Weights of a small GPT-style language model, trained from scratch on English Wikipedia.
Size: 9 layers, MLP 256 GeGLU.
Architecture: RMSNorm before each block, rotary positions, no biases in attention or MLP, tied embeddings.
Each number is 500 + 50 x the weight over its row's rms, rounded and kept within 0 to 999. Layers, rows and columns count from 0. Numbers have three digits each. The size before them is the row's rms in percent of the matrix's.

# q: layer 6 attention query, 96x96, rms 0.142, rows 0-31, columns 0-95
# k: layer 6 attention key, 96x96, rms 0.149, rows 0-31, columns 0-95
q0 087:504507495567541518475574400491485578507462468384455490509414549489469464467553549518499509490495519522495519546572476546580540385468492432505501553442438553566607514509456532489525451567446463482426567535565505524454546557510506583398551572488521551484435426473507493558575607488453472569
k0 063:485472501519525522539518538526467470500538417589503521480560491496450542502491553483584499421552538487545465480441580418531400646509494461463574487553471487481478460525523390511404464499544463534503408444473492491489588414545535537574515497518524487570542579492476446476542414645539540510
q1 071:447486493570545486511561513478479528546543418482421485537449562527405443604451488509506479480474492510468531467418531532603420484496464403519555609472481533594499476549515474445482509581498437432412501470454559451446489468566563597473523509401538482526425449532450504549513494493377498534
k1 060:437499473496551497525455479471597574498466478433474440569397420525392612514520479463546462466615538536495399458565445525483478542468492515430515486445548504513468520542465513573468570499601430503462491450561438503510481586482507541553449595480485471482501514457519486437489585407425490545
q2 077:522456469460622488540583476559445559539406421424373476518491465501401463512504592516494550427529463491470467499552511486538489451415464457428516520456479563475506503484481558387478543560458426477424493525534502479490547496562508578443495553555568509576497484475480469519605567498406506516
k2 066:484483454557506534662549542510553523476516482568491390442555512480472568538487584518474496490544523481495532520473475537574508541530514440445589551492432513615419521464572557510465489551510459487502431475464453463442531523604465614432548505493495507486450511566423484478528463587426552580
q3 074:440435470545474478520505514438560479472490495562535443530498497543432438541501498490556459532520575465449483562400493539481436522487487437533552485413552483509386507445528449502467405520538650519518452454448456467513534378453613596560543494498523495564513605426471489500468465494475520425
k3 066:465541503475581454432399490483422501530450488416478603569452496564526517512511462567506563398511500549514483448545551480471472566463573489422471570557499472490486386534472447503409535537460501488505556449480508453554417527491425460574432464508534467437603502564548491502397473514484513405
q4 097:530478400427524425549578456519471491434510543571431475581565507507458477462412507482463575588580523475509518452596523383476493587499495515478431484584491434473448486466490467428448546431473492502521479487595470508536389549627528445520520552468544538494541530474517480503465453531576462493
k4 079:547484534522479580531485491562407567497553443507480524538575536460525527439608572445522504447440448529400469568486440476444584473448547468502610484537579522527541466498542538529677464538484464533519523462546462560492595511433497554459583501586495498558485527504493516539544479430515513469
q5 083:422531502466420578454540417501543538552409579439467501521455482489345480559471490523465566410573542516539524495473568537568432469440505483518452455562469442544508570441510532582408525528527585565489567520489448516485499486435539542426428554418533461519554470511468559473474488556466513498
k5 082:483429556547567516423537504422595505470431547446586542488518570467518479416485446513535577474577519502506492499515436520563497487416473488451559519464451466457401410475478485470503543551413509536439502410506420435518498564511545495472509602528436587462543484566486450494578482578401462492
q6 081:494440473485505507481477530464500516471532489526455388473412520486632505451582435464560445568405503422483499444490545518405493465526449559513469526427450431512509545533553480515585392446524541401532513494438561524494531509462486559547547419511448549473447553463521572605468459472540418466
k6 085:479434475572535490478517481442535469532547513481529600517452492448418464495432377571449416463564503519453480476570511494518422523562591586486461530511530506514511491476458473395368535483474559512489514511522552510516416450460491433500409517499532569472561528423492413567576616503498469494
q7 077:469522527460441420434548463568549516484579520416508523547517550549562504496435512480500565540465468542534466462534534371520491511503510563465472453549406546555504537493435574475544517486390477431508571553487409452448465644498445423484519444433453494512426471505589582451519507451457509487
k7 106:441532466500603554531581512560526584517416446526505471556468455515476530506496512566571383530509510520491431451495509558549486499532422405447506488461417499546507535462513579481484388573492381518537474571519537546406480491520529556513585550503544543507494508416492455577477537564602459530
q8 093:501548504475612520477593448514498480492522431468421401520503393473506479535578576544444455500557483521474518535498484515510558470457413469480480506430413484605515653544572496501470449474498481455545568594497546548505575561521515562499516515572546541597466443466500502547520509517402478541
k8 090:477478514551437506448443605483536469490564432444629543509444495513553524528497441506537466538435448507544586449442464484464476582446549524465451461505551547497543485537488522486448479462562489416506517482444460498544466502515465442615586458474410502451537580401501448470423538516525410377
q9 083:499496389489487505551511580495499495478462545594465466581536492474456488529542455440551520493503447397508519503403460532474441490579539480521502496484556408530502433478493467528524495654525503440573426440570570493492451409506468574498417473547523484564510460513501519549491481502637614523
k9 102:602536535364506499438497482495480410459578493519450491540472476575469524447531586477383557516547509492499535471486475500483600544403476482562421527523524503510511516562444484550522521389497553463530583598415480548603527431455477462543520472533461524559536540486524524479518491550541401454
q10 100:526409531558572497516464494490517483529528423484460429468410513496587550564543448522525443462512508392547520461442464537460523503534475478481554503518523590479496454456505398531448427385542602475479424496503480423504531452546431418627543491467446498509522531447466508497417547488532400429
k10 097:546507463437514489520488565521505496453523566473572452452531530418434514518519527433527484458553438597439533552444580479439583566485540438469423527505538434437510475501472443524452506453547508531541467607541459495468522466578414694506430459453506510529496533442471491462493435453521517416
q11 094:498562547376466540535509448574478586489546514449519581557581475542540442440459512531475508505513500568575468583550428454591530533428525511412482489540483496544479493497453490442441495456499523496500486512535474482491500578474480456536522571513458424460416602520506453426467544645390564498
k11 107:522619561539612462512523550559397484526455498475531511486569496420490534569543519467529502465443493471463484476555574575487601542553458481523494531530487527574524460414525543554528485494443505440489423578606545485508554452463518555407548525514527542552524596481526383492483473541505584572
q12 102:458548453429482550480520462462470536466457542390529519454561522625436448456515509530474506452472469566530532502585511440484457498526497462502506562450392554494525497486544548487471567553486443438410566489563549491535525596477493511433468531460584401579517460464422429442491578536408514581
k12 092:477520460494567534548518531605523566528428461561504453523468477476576587539539579473554515482501457553429514451427490475468549578425490471439559454525507512504425485498548491565549431476547495553509436549404503466474602471531516595557549539530461627506472514527455464562588467461490558611
q13 092:468515496567450526525576507526472557608489489457432475467477517511416597442479588539534458497527542539462572431497538558409604453576558444549483494489553470418505492506477544435577540501432474465436506477513468578510433523490436583410444428466517532573571452435485485564515510435533460450
k13 100:550437583477415503501444474435471456481550475560434499505465515644532512488493486561551534458432498505556423501467514467559439470566469469411534524480553449553497472492508438547442513463445565444529444589565577443477509502487530341570529487555468505566497418469459559494471562524526570548
q14 089:529506497493427498560545532498530478544515634462477485492528433635412460501494421468621524513545540496536453555575463471464593504459483522525564565469486527465485450497483543483544462528401510517516507531528444464560492569481514486531510527574410569396563549480561512367438436553502515486
k14 085:453534510527490526483477475479431490534534497559615551572497472415575600496446465499493525439481536453427479543515511489474582473536452492463455458517453488458489485429552530528513624523531517489499490530408555430414529486440401539472515484455515541522537482582453615431581562438601412541
q15 109:491613426496574423504550397450463558548562578450487450497505478461470436483457534538425480575534486569503488604556505368446543375510427454533515509464481509506556580491537571446507505473456513446510551549477495570467453538407453500496586539522530505512466411500533553501512554452529496506
k15 101:449460450531499547517527550461562516500449520531547522518525494517450507542436460606500391472571492432564590518481507401479478544436496614524397470561512518467506437511527513444426478449652436514535448565489507496578405438520439449551482422478518491444483543437513460419495481479471498458
q16 107:493599622458527508500542467513436583500541537442508479577526465509420526483471475475481441487474473575462524528621583471551541458500519571461483490464534532563559445497438543413514538462404453491453605573512430482503426522548547450476457536532470486521490510506496422487515577448385537599
k16 083:514438485494485509565483442556432524543538558573568571444584441491398446489412485489458514582562453542385471603579561528493522584480391518594503510490496505455562570488491525466510505462516522458413599502507444475472453458522480570488470566434503488494558480501437471437574549494464475479
q17 063:624511558549492520572550565498589523523399540419549427536444507451540527512494516573497477436564462499530436538456514516506486442475556455575502458454521554472477557519494458434527564455469512459542573534539498564467468327458550473533464429499488559476472473519513601525515509475484531369
k17 145:464483556431439455402450530469545415558499545543421575553466546508475435461531517557498526479543441477551562475437516480518391451414574474463538527556550454446466486527466409446509555453537501474439462479474567468583556383466487437561439423571508517527530436579499532519567440522524495533
q18 098:455489502507458505421535527527421464508614477567518375542492534441491471473532449443473443552486464382469540484452483544466472441486611537543450505438591498516511516521575415522528522537441547475541507547490540506480441415438534580590434543536494532591536501508472559447541524505478566386
k18 105:398565499520471544577425546579569604526423438514552493469554510517522552513448463523512482470422471555503433544515558547497556538527441519502528445473460555528477540497534545475475498574492420495438478502527504453364529575560466589428576494516405506544453520476423453483541592498424523563
q19 085:584562655513476525551620532463488507491429496418492493531528443478390564458421525553501501477559544558536498568512517471520539507533490622556474460457458574467505595540491520457471552461506480481406573510504573466506461511502469516483477450407502559508515388467553534513518490434446481429
k19 110:482531434477573466531587503514545591527425539499551415463472460444446572481504534508572467454420569493498424551521516537480581484602474482527443532454460489554565521445496512494549469542480483556562522527564472540342490489534473592502548555444518457433488612579470468474578558528472508542
q20 122:574494504533568544501453565490537484495451516502517454494416513483545565560562484507542503469510484539463460453383488516294565521524421402531429428520585552437506537515530504525451497460447481538544547473459467559498552448491561614527473411513515498514500524457582521538493448464559496427
k20 108:468570485547598444563566533628443587545452475476520508437564404440467447547516545439597517541474453538514544505544522518560494577517502550503400484519455518546478469484528584442487476495521440456438464493484495468497465439479475513472514528418529511385444508555435409524538546468412593510
q21 095:515463463526402420490509445612518572408457412499545475475508571502587528509541579511432534436453458559490445522585502601578501467479581413445499507515427509517571513479492484532540464588504480449473473563537479407372526517469466519484549497476507498532482501527521483521517524585394543446
k21 089:479575495512524457544541487513466511521531506612420505542515438421478500317474513497459477467420549469510515527502528496518524577513601581590477496567555537425488441493456424399384523424532531479590506535456473477532533483468466440473518510468422528507476487453571536519527539479538574436
q22 102:436485584537488554484489482504491543572565446488512482458413456469532556460495413599468527423485519469469554538537536459410546466604503481567565439459478599528560547532525537515594479474548514482416505575440553451459576604453408481492493494551452473515522519475429535372487525485497542530
k22 091:584513509611484435464510540519492500470448475517464489515546560545476432486582490450457560521577508604565429531549535472539500460516503505475508614482523514591523517497427450464430549545417510479520450423442434404479433475431418507525420445443489500466393437488561444551553491545428490526
q23 103:501549513492566547378468470476394554499626542558490466483474471517484542496427481474563423509508486586452563457504499361493523508475522589510460450580516553536448513537450513439436526455525563438439424522518543481422581594491489477559538556454493556497531437531484447558451514513489586482
k23 087:569409476462451560562549500515515478471588471489557496508554515523479444509570487519546611432570578546443513587414501494511500473537552472449413532442469503469541506517515488529556540595435443582548517504493612620620436533499540453496495447543548540523512462541508503538529536589513469437
q24 093:443470546470530560452498537464487467525405505465443535459488504554438475501489461471541453562503584585449468495538380531505542513502465461514504523362465557541488594506396498550550485527573517550475476543532548522466473456515555643399517417545514565563514573442449415506483556478458517474
k24 091:520476458524488402471574576529564444502389411597481498440523576474505445565518518508572416480527531444588503470436481548443456509447617544523412438561506429452448564493522509453522515464510535487468504448509430517442555410421512437575475551559493534483551448434531459529444501480510519480
q25 087:517557451507492447499477481502493515525487591526427462536447490493561652462489576466462565500490441507542622533466499502495527399516511548433534446545541524471545565593421510538482488563542407503565411490485462525517444447491440558454438422521606488463507538401484539470463492508473436414
k25 090:464421558443610447571560535564503529540461564490567482549506538491529437618484534554551498534448558501451444495504536548613463519536468559526572573416501533559546462474547527587515459484492418467525563487507504419413473489529441516526483518434442466415500467404494466565447483463508488587
q26 105:527506398539558423549541450572542532527403425600448432526461518476447431493550562539449479500508464504479528575477511573487471531416541494476532483518560533430429495493485461396499387471542554579572476543525513466519451413499551490535470543516549510377495572515423494511579458455529468542
k26 098:412558511450519413474524449590429517467480457491499488461522537549491558415477579484481496441424445449507506532471599410539548446480478522499486525501505446423505497594395484464503442445532439455485576478554510452466467598424427457462539420553464510567515478519419467533429410417504502450
q27 097:455469636448535557521470436539540509516528484517460500600447531591398452494492469557474551528555474468488537503573543434526489472500569520495407489606457407566543517506515478469459542515403504594424577503516393507487529569551544544517520495490573448471523517524432460494584591486523464470
k27 097:537551454500456443505468525572510457456490497476556424451488651528536451440564501560455496446403427544571550477445486534519500486463534484564498436499496545431494515594564488470484490575529475451470426568490548564451496489543529485450483401492646459507503553521396456525458458423510439546
q28 092:543520432577532469581502564489492551448516525443562522589424494566549511482610574505511496513562405521423544510518488450551522488433540454528512558430527455658478548483602522452451490513562476450488494525461532576515486543462483515480540389505484541470495482634567470468501525472421505512
k28 090:427518452464496546439511507520461475534496590479471520526542431563453447470470490555553468471498625520525437507444560557449429471558525451421504434514486588516520491498534529444499395430522384448465518500512500507473525528431440479477543638523574468504494502373590469479418567514497563475
q29 098:474438498457453580520505529518456563592520501452522481484555533490524472541507560477493579499489442405479458561455467468487571514533557596429494509502407521536514572462663518486509515531493436446477470434475535505365494550457397461535562517572600561500467474542444534496488492451513507605
k29 092:538513500460533525398513517496564529513521395551419436459465546520540500622455542564479450590481540581538497518550498476496501483492478452453546511477449472410514438614385552384547586417476422497535438536509546460532556507527554449533506483489439474477518539483382523468444472497527488531
q30 103:475455520464470549579449510505510579444608616435525521491619577541518475461524470532471558490525510491487552525514495577470519490616506462539562506422382619503564482455474515464500526533562463491463460451522511510551519478520531443437524510504474542458669475525504507414463442554479469526
k30 081:514502483430572448517503485468493449543474517544424410500460511498526438456391481422504565443390521574619509472566436471513529553562515541406474516542434488521560574576487519557576401589496477474512572485570475508522514524485507567529545456490620561508474469486544496530526424562535537526
q31 099:490477451547422533501413512455547470473442583455511441466492512500555458611486396491430619486528528474457450467498540570577428423468467481407431445494562452466490499522458448559477473485653526525442477439551528510463448551459520524547552506513411490481540457573500460490429457435470486528
k31 094:460452468504415480592444440430504518489432484466536449428591478474551496546480475550502458525463550462505443483480494517514499515479429432409525536457416469559545443539510447508464590508521463470543417544483635441408514510528545501480491574501576611549529435532549476531549489530382470585